python train.py --n_layer=14 --d_model=512 --n_head=8 --n_kv_head=4 --head_dim=64 --d_mlp=1344 --vocab_size=32000 --activation="swiglu" --norm="rmsnorm" --norm_place="pre" --norm_eps=1e-05 --positions="learned" --qk_norm=false --attn_scale=0.125 --bias="qkv" --tie_embeddings=true --parallel_block=true --init="normal" --init_std_qkv=0.0204 --init_std_o=0.00385 --init_std_up=0.0204 --init_std_down=0.00385 --optimizer="soap_variant" --lr=0.00291 --lr_mult_up=0.701 --beta1=0.95 --beta2=0.95 --lr_head=0.00642 --warmup_steps=200 --schedule="wsd" --decay_fraction=0.403 --decay_shape="square" --final_lr_fraction=0.0 --batch_tokens=[65536, 131072, 262144] --seq_len=1024 --doc_mask=false --train_tokens=450400000 --steps=3310 --dataset="wikipedia_en"
Each number is 500 + 50 x the weight over its row's rms, rounded and kept within 0 to 999. Layers, rows and columns count from 0. Numbers have three digits each. The size before them is the row's rms in percent of the matrix's.

# layer 8 MLP up, 1344x512, rms 0.142, rows 883-991, columns 384-511
108:454454567496487471488493538570568527459518565498481355569587482570531488507507479500438574549497476510492419404500449520492435507521504491525527483501571509472439462593516462419491508469518521458535480557374563482501427476444577518544503535448490440542493505487463505502605523448483483418451502636467510531483478497513534573604533517546420433526586495506516610487452489531459529424505
101:534501474541562486549463507447562532421577486460497468495433496462430624550538504484548574501527492535434464457566542428546519551623528462467449488412534554444459510492573496453533504481533546549512492555533503559427519479444532459404511435498497453539348361504548410473598486468499435494471407505496447531457586507423452496551509450461409496484547530498479508468461385426507509626492
097:424578456409502503429521459544531517532551460431406506421446521418527529461457533544540580471513477493479494477518490438497486528478444517486421451464492495518540520506516607499535515487613443521506600507675567599522472469518492435539436456491517509579557489382535529555524565507495425495443511442448508431574490517584541558551518451534519495464434604478520547436495485645579556502476
101:432469486474522523524514505503489513549407600510507479625473513403456381491530463443496490431442462519530486489471566434467475511571524636489436487450520448457426543478435571430516463464547443518555465538498533607453511590502473507498492487518453617470631489565517503558519517567532500488490552469477433614443429426499524400602504500384500493429425504480449523457484551437552599583547
101:501528466553500411534527560463470548525500553549524474391519433557568566489500445461542402480543614595517524480458493466604518512477547538482454533597586503400509551407460492525447497554441435451475582449450537399460390589514416424504509456534415469522483411476505378489397505586428452414508497488507462443568426476460567624491449543507488456523542473543486495465453501511462378460496
104:504532536459519477511449520517459593465482483418541582529513473484535519477524533497460438548497481471532479499436514642507542426496565448494632468580396508441478478525535523466392492498507550540551459511457534481489447502509466493495491501478530497524547569474412514482544563498433495467513580462523502520529481406511496496590504500460544572394519424504563455677631462549484459496570
099:549516490473484442402467480525496466500504440564490514479381454516518453432523590482505413516636457612403569491595476621570523453486469580493529429528472490496455500537560591438513598489526551484524499475485489547544414513557501462453548494521594493457545518495499542490514561593530455582565472396565576585425491444540575588471452523494463371528547543552546532573515497444518497547405
109:455562475609521419509430559531543479511516589403430486544524394375431571482422398391528518477460459547513552451551456540516492483472465508427501434514507435551529504477442489474501540488562463549545481504469538515526534487453434472520598517519461460408472543480475568485530603499437504451486511463399503502461496511609421437516522526444527562518530538463449495525523545438472511524557
106:430486479565491534564439512517462491466556425402470539523506504411506530470529548552452516544449524482481543509477521489479610489495520508548491584465498533545496472442524408550467551563482424354466528496459539500471573488487473432512456460423471554485508572539575387488552579410420452579518453556576494397502575510509455503414400478412461503490532493534443530489463515582521526622522
099:471457500493555488493434512469561482504527465507591545522482440511481440459567551441582442497506348561484392509535567480533446480516493434519568528478519534548436487482441442514485561459516478427428582383436509590526514587550507472458489492530504502554486554414534492584560596476493468579533433585522514462483507559477430509462483505563572535482553518451603544569548531590540597496503
107:471541510481500506506538575434545580562423474535381531492448444456465494599526577493462432480469500450541480592490541502531502484457556489483543421585541482530521568564539521557441446529450440464493514473513499560462529569473452546494511517524495423551569572608384500461489605481484384540616545507520465549431510524501441450553509489566494495499589419479498504515467534481597482532473
094:524467490525538500422478567479551428523427492484508438507408396429472518485481538513541518519540497431561571514379543491492570499419540509491526472450485544558523436549401543534422434550437491550556518450453545441486563586491487481426496465455531496552483544443421464530563531526539584457454531471522469550501515484544599487553395599493448572515491471477509469518481533576566487465484
105:407475472497582507539482527481510451556490539505446562474517540506548480586472429524498427534530439562552542503475532506413496523645603485489508627508536434553524474514526439543460525441501489501580430466464581479464421466462540377518467529451492528508476508505484516437557357552505511498486488501443546552493464508453514500527553518528501434534535642402535537468507492520537501541483
106:431462511480478523530426516478500461514490402497525455467497475450382600513522518495423526623467514510500501510563541546368555524435498488470510531468471435474537462506513480487502507504531519497473563531555370463560469535509456467475608504485474504456472549405596455456577496479472482475527552479474573472514534434468432500491533466461473473507406494490539446507634450518506479527471
094:579490492589457520572486499461546462560584469545451460512553502496536440509450495424443589444464539514417598487502441559510485512449571470470501515464493562522537507433427508508528466562496481539561447481517493567539507499463559517540549503407579544439580483566574581538525567572460512452514534444403517496539509502516429449426546545498424449423597423436574541606424481528488440551476
101:542427481511487549464491532483429489609458440440535505485498443571473516531489615485470426569442543526491559467620522485406494512527445534506468476604488538445538470497578637482458458436414627411491515580490529501463433516544545460534559526555553460476527478545476455455474364551490493483518454490447510447457547532566447507467576488461504489446573576482478452536425508523456524425547
094:484452458463518483518519473484417434552508465462548557585539501520447594565426427514451474563438549600480475500565579457518583519525560505469536485537517533470547590530453422430490498550466533531467525473532531589517507453475500478494517564500541620488502476556435361511511480502505598454466543450555558553482559401502598547430586495518526459490586627494446506499598479560495480532476
100:555576430482549587583456457527551534573435461504516531565513441523469649471507455521491501414500498409559533463493578488518497585534489512418540515412490479603424483506546462481407395487461492558586471477539484476593504429506464489549595450595555588508408533503499469571472475469508543467494507500503585505452502543522526429563534529486499455518600505454447452466458466548533575508498
096:481450459520510532495396544473465545494618501470482461546589483591486414489498441459522440466404460617560495563521458526441504541520440550466479559512496538473503490455453474548459495450551531429468454553496490498527462549473492468579545529477417440391532575509590441501605485482524491525488487490494567430527509568454487520512516447491459437429525525527373508459527522511559497433505
099:414535524476501498532547461547472447473548495520495501547520459471466551555551578483566553544484538434458525542469504448472521464491522507478530508443387470586530478552503428498590479496583490468499512493534467647490505504393397524508549462433504501484482449542456547470491578526549539542545419463520423479560480546483446586525552542488523543529473557509558492515514482556460474460488
102:453482491513432491509462453523614439588479444483463580575496576554435523502453423554540519529516543552466562542489474446462600607475533449524487455511454457463510439437494541391457390534555518486549504463494492484422511524521531470547519407488480494459517514425452486450606420499496535473445594492557407518501461453590524452570518505529473462484451479441553522438457539522447545427504
098:556475507454536570475448572434522578457541483485525527494484437517490470436579493532571482549440508450490448543489491487549467447522501545410523556491538482471489518421470483508424478526603536466578444562561535547635632523419567554482462465461496643433589443396543386434454432449461507377564443576533524519545514471326576591528525459575543489544484440568455426505458454505551560451615
096:534483492466459437533492558545380506555475479482403492556475532493607429581484511518530400490597548531481532592499472432486516460484547435418513414558480453575541443541537351534465536539483472565574523461533529525471510470542504433548486529423491583491489455463594509507473387538468541453496584470508531514584494434458493420494475620495551507389498466539484535486524380555514507480491
099:444563465526552450585488515505495591491444392404414430490532467472457557586506545487474489520522528523387356468500533463465529502495528519537493560575496444442481472530491529580466526500455554434461532412504404478514584549538510527422474480508463508535552443571594550605581468516483570403530481470488462462540532427464492456500487524352491517430531470571517472490535491411518483538423
102:585434508427581519497514519469486524515538503548533434507470559510558480492528507536494533445490488491450455507541470470588545468523471514577478409427498509539607466457513514465392501513512513455546449508424466492512476570517459458486466531476523565431491407513441459586429568655473484535509501505493419439503514460451425517479555481510422500449528514520411538517507504425510456516542
104:502474504442591460579523444491525495412452494604544623528471458610512584437493415457469587528512584480477445575472414509524537588498450391473524527466481541520494466562500414514392471445452486591539563489568497497417555405646466500468429494487426495538534497427540470481512518462439461551478393420376470528377554522482423600478514476493488439526494461515523464541585534509447570482450
097:542568442546481497502487501566449435447570556494499450431397425453508461528466529421515516473480551482517512512542421451430380436513491560533480408555470621435432483464508530487442513538409510521458498471531522602544502518531546476513487604513480450492510541495406523564539574531514492504480538534429472469440454523543395488609452517473552551485460497481537541478450508523467541512510
103:460484554487530482475469485495542505491407596553458583480516474471512524521554501426489566518501452441500507507476473544574547489553507488512521497481535463437502478441530568481556583477451538442517542616397420546466544635469483526559533469552505394453474483466433613521481470503463466472508587429563467463522565369429421548514480493514551503414502589513510594455454555422467346463440
098:503530438506574476517523559555500536583536542411466520504379555513514620444487530503514587463531529405418456567551470516450466548335380577482497432514485459531455483481532616459557467493544451492524577419457582488522496465512518567611496424503405481475488470526477423453469634405484528504544443488603536473446520507432562466514510538502467506475562561499600520523442540508488468427489
088:428512542459447518486557447352563459511433606509501452563499512460447449447495571463508512458499482514558461470523518473508502405516417434477556574540534452539496516517459465574469480564498464517527480488564534590540488487410478366487492462528496416499599457457591471434554503532465532575472521538511519581543515443582504564516403550523550432553546475513460439470506546494544391469544
098:462490412473450471491580420560456546460472591406517483505524419425453533488463531487450520486545524503540486532579521545530526491438419475574471492479498513530457528574497470358620546450472551571629390563508642525522477537473462533453444463502516493469519519573562547575538443447512432533511498479431517480459577469471446489484411513482464496571499447552541455437505497535467459494524
101:494414496478500501500542486516602536563499474466515439523467539458407560508530557563448444630510529381507569479524430486522499489519434452468473528530593474547522567564504560582611492474456509468471517398450472474483532527553570565525508519557558501581466538504500523600594481441486588450417498480438569496485530445479536507502466540550438515597519503432607510425436515523355506557522
095:640513476498505510446620477469510436548462456597461532598610449523510530496511497470501479498446475548540512420403456458473464420472553552429510504592522495598520449567474498560422540478527591494502404531599509506551608483436393469536511487562506469493491450451555501540376539529533504582495527485465492478575445590435590408459511515467434559470491486464522512445465505532485455489522
104:617529536531444477538414511468545531560530540527436548529474498455544436512508613520553489504468422491509486457497563483501481425565458398498547512432570540492392443476442456568436506496466443622453549489513454657458401456534465431524440507496416426565483533531552481525584482462542524498591482531515537478513523518549578516435480594510469523483468546480568414506567532564465478481399
101:487511471467570592460466549550486493488561605494462459531586464448575456438455522488506505486536499488573545422413469484359524566455410611585497540471513480567490571514569502510549585561423544486483526555512566512489541553478574524512478428511521468493480432531507547519464499493465498434561477481560477484520514564498484465500502472474459516548492501453553523486522513554436559494555
099:424436441358501528458558437457452514497589432438569431540564625589573470499517483459480523469512513465544396493487556485457545507516458548448495497510579467553472526558519461517452534531468570523532541542547475525572529462467553476510571506516515527538535524440468440546507472525550511467517569502540479502546472523585473567482567565421459506522586513521465464513442489539548443545468
104:490527516564560538572498470570472518467499456463457477498475479479480546511546457526524571443448571455489471394500545545401460496461555410513484493445484450445476506456514426419569497483503444554526469484535544482548499499518545370500581489501488477577447459485537499546424440448468516459485474388501521460498500578488539591542447511514435554533480509445510590436481524501580555519531
110:547545539590502565603466520526502494497535506313461549434580424545514504524570450480546461477503470503563543556490493433496493583556438508546466513494536449550460539573552554555451461544586504485483539434551533533520521557540518503488476495499538461454424490473491442511550455525495427537497567409493542558403531417564595431487422497523489496574506513431436561521552406480423427468515
092:405488418530492508574558656523504481474467471487543538474521522503401390583536468526473602456521446505487481432486492461533506493532561450462540505536509540526437528521564439540458502553456548491506522483430555499544518560532565441548512352420488526493553497579451460563402462524508523498522408496458514442479554485544523484524546510493396458537465578489494459528482450476433432542501
104:424565477494455529519517527522470550457428517474480460571429550567472492432550492505484435476493483511494615428554535552564464483460508509456503496503538468478497455471532514513423577537465482562554534411409546492458480509561490583511456432546350453483439464492476667473554476419484513414545475484470524501568560591511443502393482514571453445504501478538459504421435595539487481429488
103:551504465481475474507484541478551520518393611471491478473432486390415518473469536452562419480478506550470499522516433538468485551503509502502510587546467556529633480533528415464568465490515483452504567479472450540577494593588440508545467437446465588462524447537554425512539479550447485480470439564486499517484513482528468535475560532512455479471501459526593468627490507582493498489505
108:444574448492425546492598553465397546451476554466537505482493483466431488470636494434487532526456533467514458498414471523466562596571415475394460496375490493483477545627423486650526466585505529484543469438578461533564467617526445471398404558500473430538480454560568420468487571527461448524490485511551501492611514492472532461493478408450479520484541433494537445461564472457526528499525
091:580556499559527569532496474502632515490508531474471441533577506575547439468411431499566419462426506531442498355395408506587501456513594502521573549532538520577506461576531498478537566572482570501487426526562562536531466509496526487516523606564479543466447501491518498560506483431455464463555483464440526489534433498496454455494538504514493505467501512512515446460378496518521408481504
096:577560536534510558538534405497459450522519529535459391469544554460534591439439418530527469528453494499441540453553524584423570473479600446548504557526518563472429503572480422479518528521514445568485514591480473394484399497510533503477395441479501561541594494534575505468496514579413545536442522447466570524506426527482534512506599478487595487554556523422485586468529550577428478544523
114:495492473516456552563557556486458507492586558443582545545548510543468541459531484536482454473535531477460587422521573528476530544489535449531416525497513512443427440390530549498499530496507448435441397468421519559422504422501639446483522466435467469566562446557471405445409547539518506545470532543456461572408478457528496508546518494520502587504575421491597507496519486499500556534472
095:472547503537447447546449527527472558413518481530502467454501528472479424462579602583505480590448495475480450499572485503591452477494452479523543516481472566455514501566466475550526481587507432490560495446468515497569421565589472491389632461466549577467470425512492515426599497517490515441525526548507473453505549471478486480476523557587510465530516510425511505365510429481557564411391
103:540428517518625517460531498506479508534464474450594541460400441540574539450469517463365558590490438478572407586473510548500425527450490422505484447545546436494534615458523540516593514539488538465472518544569519481569527430522511410513519495580509547551458536471514513558478466498479519495578548493531506593450545458543452538520514514510493432495531516527551492535473526412530494430464
111:534575512464483532479505521438497424505537631553568387491323491520506527472483513434479459483518502533427478477571461518536536530466369551514505552627555405512457543481464498488519523498431521479462599487481452535431464427513513528521481519405466472433384482530466467471446532486535506509418513513450630490477478475429499535449511415508508544431531541499463418456493568519514388516517
097:488571518454504494463495510496540550427528454546481576479557433418452467517535489515507580514505504492567410496574448490510448503550387387429471506619527477455600494571499481438504486454456410473546535539548480520506479522504469534557478518507532495455529513458493524523480487607506497549502450592396451473600480521539616408540415437488488489471530443492502499511466483460442515591424
099:516595515482424491502441431546554462572444383497543526434579586539428476456532598532573553491560506524471441470475517516447490495549385534454449506425476579526452491459466512483452514507489493583547478486560673503439602537515455420470527519507584520565493519574514564468575484523502522518565533491495518427452578476528502530449506557567417435492515491530421510513420578565506478440499
105:607506500512481499464423575511569582473470454443487469464526482430506523479529484489450516517474462454397503507537495594419566452538479474405479366441510489408482473541476514495439390523398470393495414497492490541474416515531429396466577482517359522475442471439474513519461615591485509541478545454531501417453431505534471545511579424439445480538483494572537496507499519465400521456551
091:489507548597550545442532554483534399441468455447529439582554622528496447478499470490488485458540548475507504554557542452474491596529550447616416557570485459469533497469383470541531511474467582549468404466483569501514514598409479504523494532563612528545514620482547468501549560422429517474520379480484464546489525533487513510505430474498472521495518472415526545532527493481469588440548
101:539472525463473515564532530558589617444466476471623502390474426508465529480531540487414684560603508570601500469517492533505529510491489427437449574432622500426493504527491610470416448506486469571443592529556546445564587488543441431562454535481418457547456461500503459502480517430449486509572496498420538461506506473426500418508576439475396502449536556622481491426411600555599440550464
116:532464592421448366482633491484518534591521482569541482420468508560544499518514504408482507503540525551502517468479434525581579460475577474351554537478474430537456502558519486449580590542516508389539551529483519537543517515517454528506547480484473502476503481511483430500435381465461527564488572484581498484538507431547530422464666482469423516488477506625545554514454502463481504460570
095:453530631483511489457540541530575476460408524519508442508509459520466474434542546499518512497490475532472522441543535543468493497462427649523427470466537492584580593526567525454540504450495566514533436602488545516495512411559524521544548485499459553470591412448626571581454525442636572532470462487537481577511431517469477484513478497407522519577483541488512528412503517528452484545465
106:465346477517415501597426527494551539513503503470519598453453501486448576499437516489434489552502505407509478468498448482517552456473538618433528473437580555472473540450459570540566469562558450521455459506509432564522480449532498585579417476483505546531484576502427590477543483365528561446467555495516514524528512491581458575516606490425563528509488472565528565579417441500475474491543
108:505546505565581467483484531502480438483529531581545411515452535599463549485479464474558541553504487463491552440459550577541506603488380500572587450499503596453519524563501553465463530508521425421494471514531492493486522646536474478517505504557458558521460501522549492440550426456571510531452546572401506431437523475515495481508511501474457424547512487489511588439459526499438560565474
095:507451512446532573472574452586491541518512531464517530484515459405487467516517494561532455526484457473395559471513513452428494520492564486537435519480536493495479454524504481593509516548483445488509518486486479477554471457498529430517509566459421503472524472527512504514531530418482528595560555576537491509540488547581472484411406541438516553465537530487476578461544569423432430582583
101:541510504547538490493543449535535524526452525464532502527470500506487528548506512454581559571440590484522431449512569410482547467476453481489553481493464573556492545514522542458547465469535505635489540576436463504540361587499507524517546336503457527501493552608521494438578428554536538464469621465516535504555418485517492525525373487519496532551486481505451466524481533522466496413497
103:380628573561475420438499549480423441486555496511454525501423529490470518506527619631479464447538521471530504483586499488459404477568459444442493450542481499387488486582520509592432509531521417498570554476461495539480441447515548395478496473476511529497589395484503448410599500548448550484455485512453508544474463474465514505467455557495444559453513511428480477458406493542461484537472
106:523541431569489461514493465566466546491441440531559512550555452461555426534614519486485570508488518451513539563522497494465484556536535465480491507551463544502551561515472527614448490563547554531429562476532566493416475525498551528489451552633541549477475427647486518489510502441489486510530517553367553520483507378522400487493469431462503531626422486498488513484602596594535477466407
103:508426502512481528492462473510556561494485584469515477494444439413441558509496491433482450564459609515487521564519435416417417502560498573560521507487428504522513461540488438430508558441474510592506549504510541470505470492541477421568447488506523596505441549444484502497496435567494525503523482472516514536438473624485451487474432499521466487488464432537461453523489611564507348458481
107:456578578496537474499487517507550428438539458533605523502422423537490563460421560558491492611493532502481515493552606496603551523500463520493488464539466561448491453528549490584550505433390455445432556427454528519492574505528488542495543495518535479570470541661483524497387565502546584476517619513549453458483528513497529512502481426484490536479443405427564509508517561514522509486501
106:471473497433530531579513599427501574466523425512557504473500362516480482437586550497519534641507531436520624523564484472502540548513455453478429428488471546534533557543549478457489539488497562514531493412418423561523412532434455593522522475487461457511431455403494529523430487426535543564453640575510498535454459439550529536520541477499478525527475519472490468512467525407552493468452
096:540554550531545491462543470529444611462457566440541570531490501538584518488496431437471504451489357544546433510527481506433512500490489524385519544551524491551502580496456530592513550451507590500506554458445546505458529522444490522482468584492526507525529395427552507575553510439519462456498462554516472436494496490449438535497391492434469479532583455540412533488540513484516542450537
093:561419533565484590445560601432514498520435467521467505461533544589555542565512499460553482495401469486539449491511463423472473514562532532417447574530497496511566499521478432502471429437545466500504519477535512514537488526468466444520487517453554523484501517554507486522391486477420484424493511555514384444494555390452432470504477457502533511433474603577501520448454443432432525536539
094:442562533511610489398490492555480476460535533526491470457524490538525570478487485499495509499530505445509495531589469504508497508475562427549463440550570496559496483449507480433395567486476575484590494543539467523482483533482590516484538468564482485533474523466483487494526486473544561510436572469457438543479431482459455518525590547446540395440459432507507495636533557422490497436436
093:521539486516521555484501439540428532524537387547476429429631544530570455536541487511614489419435479485435492479563534469505466498473544516458484454507488565455588359486495536476441562501495466574540468490454587518536553492542457517469379501508527528434492477426561589467440491527459523568505538481477547432475522516478474474488539384496457596468479535455496529480486461506587482454518
106:516452523399569469415405598492600441400471497556473539463515531429496596462548508533452533524473572532465387503482459463494443517464598496500505541460483546616520522532522436510540561481500458594595493406652421464468512502587553525478487560486562472493547491483546450416470572533467434512463600513470492577537505594497461479566451454520571476627438497576519493530538522477497497490416
094:489510543437455579401529543500411518476494485459460507513581491501615519546503505395522455454441524446511405519460423583451488458527528511544507526486482553503552456525499614431392530499458419492457526397508481485495553539513504387480528661562509529422450541441481510532470453507459483449432447437450626531649468441451530550512406519422445546576456512559458476582548482552556494644490
104:558443513431444534579471486518476502425468462498415471553483554521560502426475548537475523421463474561527406511519462424486452474493421543494562457442467486488442559501587568500576433493677513551482487587538520519492588505493588457439616420441578472545423500499500583570382408447470428508423559521478455435425463444465437473482389537504519549459568662539496414487455444462505575498515
103:369557489482543565480481520606484504553456526545478508407498397531504545521410540447531517517478567400495548490463511498441521594549527573480524646551533510458476427575533492485528530436458552372483491578476413380425404646475487449514558501511488525456430440458517469547547475485448466413529551487391451534481445591531503579509513467552505443477507486471539475439393513473455416507370
096:514515548544540461427513425445617524537533597548571547531526584618523527485561465553508525452523557469481410518474531526569530461447474554467544523368523424499497464505498433539449564448478381558465543580506429466450529513481502466514497549527461456480581444527465534480515447502571468479488522464389543462474515461467428459568470529477431461437574525625494562465557545439564475430463
098:531581565511515392431586522477466605451510469602470599528389515542498463607514448496528569598538535480510515590516419514561454606470479484458506529486448554535493465542485506579423494474500539474476492524609533487489451495537494556437381404497486479496455541467484442552430433519461440520455461480502373528542501555458372536516487484528529424447564492512472489532551507494518542521447
092:461536531472541486497484561519602538489535444476562498418493460558475526518618518499523532442518544473528513556557467529509461492491546483513560499399450571484521535490490435563476456445406580603395457514487520518375451514524467476524430503438416511563497437490500533445492447494439477436425510532470543538390480459592426474483481433516522457409455427453517520489559546509595453529580
091:515456532452499508527539468487528493498508523456495470492466531544507522474524562459552462521518507505528427438540513476442583492483534514444483584552447522505557499539592504386425621560501476505494554576554458460516466463497472480450478496470582439492548456553470531435421464521535443564521495433512496440449527457530479565427609495523501527436416599555538441418516511529514472598484
101:431535483547522521488404557443482528476546499536476546507474464513530482426498422414528496565490437553471548561557432460496469522467497516447491592532546377482475539513485398556538484603517537608493547482494504485493477491554482505569463560572528446498446471428475536553474449501459508491505515501513484531471491483495515516547540517534474505502527551533448543422481437594520529546507
098:490457491494481434414512476432476512557506443495562557544540558538491527440408565433448475537542523514575555502473497569557558531479359527461569473582480517518575495484486573451501457550444459469546473499533590575577473423550471429533528443512442491586516483534473536445462456537488556484518559630388473544466529505488553468494513404446570538506483499397478496486477486570594562504519
106:495455469485500468411520509496493474528492490525544561441520560491513568422522530454499485519457565549519479565518476536469491576466537601499523537500499527453467517527458516471512546575567485461483464558558528468580495526481485439543472487527464543431508550495449513456590549510493441560578526507571481498516599472533492531481491479533441419530573477458544475508495624553511526439536
103:445414454496546422447516508516434571474523407509527514502493413501451514534426444481443577470484500459553470426525482612533549491538588443561459542503565518519536494514518423536536482576466525487417407419456590349519512459468578547402503446515548417527417426454538471483455556422471470401455511474508606469465548521440530501507558433513481541503552497439518533567475451500500473530518
111:430531458516512561487495535450535445585496529437516517551504548584606501438550437566583443459529483551560522424439575461558436536594453495423495623420497463466407427443519397445571564515538482525475508499525453453458438451466507475416535513499474540475492579566564482437462469436570392433486527451476481474462530562501486431478501540422486561568483424563505537502501394482474540516400
104:475521424531485446500402475530451580539486473427483458433573575495375470468546549509519460459437526525460397472515555520399581523556526463414589374471493520442459528463513504458496562508512498480496491520603486534507581543450506495485482528469529553489422588468408391435432474431432583459530565477507492571490509535497564390518613585464506593487460591495533564493484604533510493548506
098:478469514399496520515474504535533516480601608532551484428515454510466430471503503504423524422532555470467487558413504397545494398526415564519534466495553443372450525563503507455530485491503510571443459506504426580450476549548589444434549516440510533484544548539569493471539521486561527436573561532415486485519569490498582580492476518565448570522552584504495469585538538473395507549551
096:558413474537487527530501515478481503480466522413545472578568509509470546498500562533563494531619385552485563603542443568461559497561446507441419470450446426552497558435578479444508499487587521583469470433454680490497557494472527526417535533544509571583438398518447457481520504546569471412494455535527494554504542496465532477545444519536475403444543417518463513419472489554515389537521
100:448399467515642479500517489518457518526520529560538499469532613593434594462551369558479581620487490434401474483520502585556573542613496549557512550459470493539586581534504465472585462498395597540490509424374559522480600510514652508468433503498470492342432503486531568514515530572588538497554496492587499511588589501541588493572500507526520529546427391607481540419527488511512502503510
104:538498529506442492486446488427461561508491514425546504478464553474542487478485581495537528488559520465614467488521492554424513554524465416540570467498572471437499557498388513468446512383465551482573417533464549474465482591491457519487474541514450443466461413498565455496398458529477463498431420514459505532512473540525558443496471511454509503494531454485465663566648491517518512596539
097:501575530548467524497561535498543520376498430473548514475485544534548467484506518557526498425518575395477487529540551472545393565474554466417491521421490483474481464459411519464613460426467476485445543543586508435564515502542520496525388586495433412480507511474499454510526478496530506524500497515575523506528481531569416497621416530529497550553458575421593493324490467404479438569409
094:556468543483495514532463461487496481447520555490507490474480492549506501560449459501466492521523589560459494555500540493520522481422461382498414527484515502531426542537481533528399478513542575338433471591424445480534525494473570496496430444490441566485446518539514502431514546521477544492569504531450610512482543511544569528497585418484551567469563514560463535442566410459448550531559
104:581499534582563601539536471524494484445550531520541365533472536519447502545442521539413470423458515478596382422452511517500491522513496463464564479467489594513529493419557467430531468466401513495498471484606507475517465510557576563497578534439494490557473483538561536496502496499552463515437429540438545503558543464541566556509493433502510507583494556470461518463573481532431481531520
117:533477539484396455519512406532527499494555518638507500516455517562492404556547480492403587453618450519563536554528469471521556488496404546520546501512519590457462514470375534566486501552544499517622439539523478431580546446547477474494554448607435496499577417430583497469536465460420462488481458460494544398504518591432547433511509487422453516615609542434533515515418550486524506460468
100:497562475442404475456498458469517507517460470445479546499448478444514504472395513522457459461460502486422509504523598577475405506446551544474501539511575480485546528539506479437559490475429505568540499491496571592510498533536505562426490464584441453568519517496471465552529461450482590488519476406461442479457538517446496497523572534493441485539544479487498449485460531510542611521479
091:517441506494518400527434554532510437505584559536597570515483519505533504588462520516483532510511538430445513464397558457536520444596573517543535441532499548528470527561545562534533549587494487524547539486505491539530515498457513529490484606502452569564531472564501518391438487574541462496525523559412465536483508548540490516547531541515452504484517469407503525488490548482532488513488
109:422509482499496491533431497529534536576471400431446512463445459478583544543548493453525387556503565542446534577537476542391521440488439517480460474477526470471509547520624486535512542449453530485418579544514596481517494516512485414513480425561454428477411525440467489415578547595485509500483489533609491486531514557537501544559474530415479489428434540441509532561469513480463545491396
099:593446444430499443484465487441467415491472556476525524581498434503440520471480564479442474438480442534472497494567605534542506512440501552560517550509541483534479525503502459457511441443439487477480568456498518444511536506441516556486514475504439620553493506432560522524508572433525454504456462484457548492493550411545536549572471494509502456503436459463504557406533548454544505531494
104:442518466384506396573537470462450450454496504512513501549525519597559540441533490437491579585577493564516531535446465455470455512467466558519505501578583425442528411538428498482506491460548523574521501473538530433480491564539525468418572456580493473560495456483578456512490462517503412540539526556472466542508517479538533498537427474537492442448425458522484555430619480486510510517549
096:535545467481482522537487543514547554517475502513471579406504505490476506524523410590559492450489567520577467440588561411417409520505522397607458513493467525580541417442561531608534489504418497533443425553539548532486553424462518534582502516442453520475511461478494596462575466505527454599464442474436486541527553474557458489525519597535392454532539488508424482520543517435501475483485
095:587391596471531519464480499502501560560474487468537441390451455508414448567437508471471508573453505420444543519431527405440503438468510385516539485462436494520496524514499536552552491498456468453511438387549519406585507412507517488473447521510467508503421462479647604440493489466505505579483508454510532481442473409594476454525489454496418455506496487483425444433474513561472458475492
098:469568583439572517512579488516522461579532474504504554567525497421465507456544491558546474537424577542568510508477499454439505460511449492547473499564390521535496472496503506531583554526465580565533497455539566493532481556385494434536525563533528439404511542491462501419475479645478584482436476585495454496534521485351377454515471489487459445412515442488473411479526489570452507439455
104:441553536460498499558475555490496463431511519517551477445478557420489397513471574541572608499367488491539546525543525495504483500538443447570447547477428547531564453600497486515522494481498445540540507492505597513508469459455568477377554521554407449455597532553482568419456540481472610486471480578449525393530483452475467536518590520499595480569474502459484585524529394507526524496433
100:598523535529421539452415486455464526553569504529488607586491520505499528520458562510554546380416495491520468480497520473452480439462463520430415564440542543588527534502493472482538533568429476506474513547445525518538525503444509459473382508508567542401490451581474461524449460572546566565533504544594562557402437505461457524458531462493476425527493530563479443489582600514504579472438
096:617507488434463474556592511476470561532531601554485500438488426465553568574514511522433435529507484436524503355528413524492565483518465495437447548476462541516531509504562465569489501485475477536388543476493444558604587476427512519483543467497468464515541496544538475530496540553514520514456635499582573394476489562488414468411447465520507496497459444511437507462511443649519541489541
104:548531486404484477444486550542410415463522516512464515544480471452490541507523456499466470465544511574497473487568393577469506490525501498452468447443496597484565459559497443508499506433554548490498410470443556416491567535521506401547457539521500526492510509487440500516496524430538511595476451565596536406518470517453516524477517455531509605520474522511532538520496493472476535548492
105:465471463533424515511563466494520414534496459535477490544444413434546563509412504516525502489468535499541479470484462517393450471563530479520547556579399427483428510533465461497481434495477451518596607540538574503526529524676590531445546596590561561369530442516504482551492480540559490487516459467531524472583471451504434511530495611412564508540605525505496481514479546469432543553564
102:522488567561553541540489446564502619559514424434508467527524449450517508467478500540553562522469493577412535453590531520477547490482521590456503443472475499515377531473433484468544538538481520544507554550463402523475474532552598455386461591435527477591524506599475499487491546512537570418479462574485441462552470507427456593454586414481516483497627502505513487415552492574353487560404
103:521547559506421464506533376509492608492478518480593344494479481444592500390435424498524512581507475462418411550466543571491476474571498522470483428521544543553523472500452390576488448417457527472475487478539523580518450503531480565541513423574522515409501478507427470426477511502561562487527497414561483530515507478532414515471491488549625390501478470492389580551483525503558542430452
103:543441505485537564467521470510557531545471555541521457482473508457525464418402566445575553490464606467451457496531550603446415479491501597543568351547434388462530564475394503383463514583479464614450499402445481422522499521543449533467493588526519473491517551505534469543480538490498564480507473537516530583473547512461534501583533551471542461501532501490488479433540537451594446534539
098:476496491521526410484498502486506658529469530502553528431485475465451478539612505408500483467461464480510490515504422474555418395433468470477596510416480529379540485566518465437442553555549510578471573475515527463350515515470443498564559490494586442473416453451482511506435516559460462557402560518527529494521620589424467582529536531532475578543467465421458515571426313509423520560491
099:573493541389418495384395498554479486561466488553494573474525441474473481488454509488446542497535441508468406544467466503535452495497503467377405464539490460518463496456453465518481470460459511450532463487622422429575483525491454526448562489591480524523606416568503554565489381510638480465553538569485521528545513460410455508498511498466452493453626504517527508492489550570557616420600
104:551546581482572574367468521456490427549575483560471461578474459517512513488571519545444542551460438484526428451455517438509449479548530441418449456511437523526410410507486477443468483428574494482489513419487482420404460489514492552449553518458481487511517380479501448537508529499479418377487553424446526598510577647540518471593478546522441430403556482505509588498492542521464428489579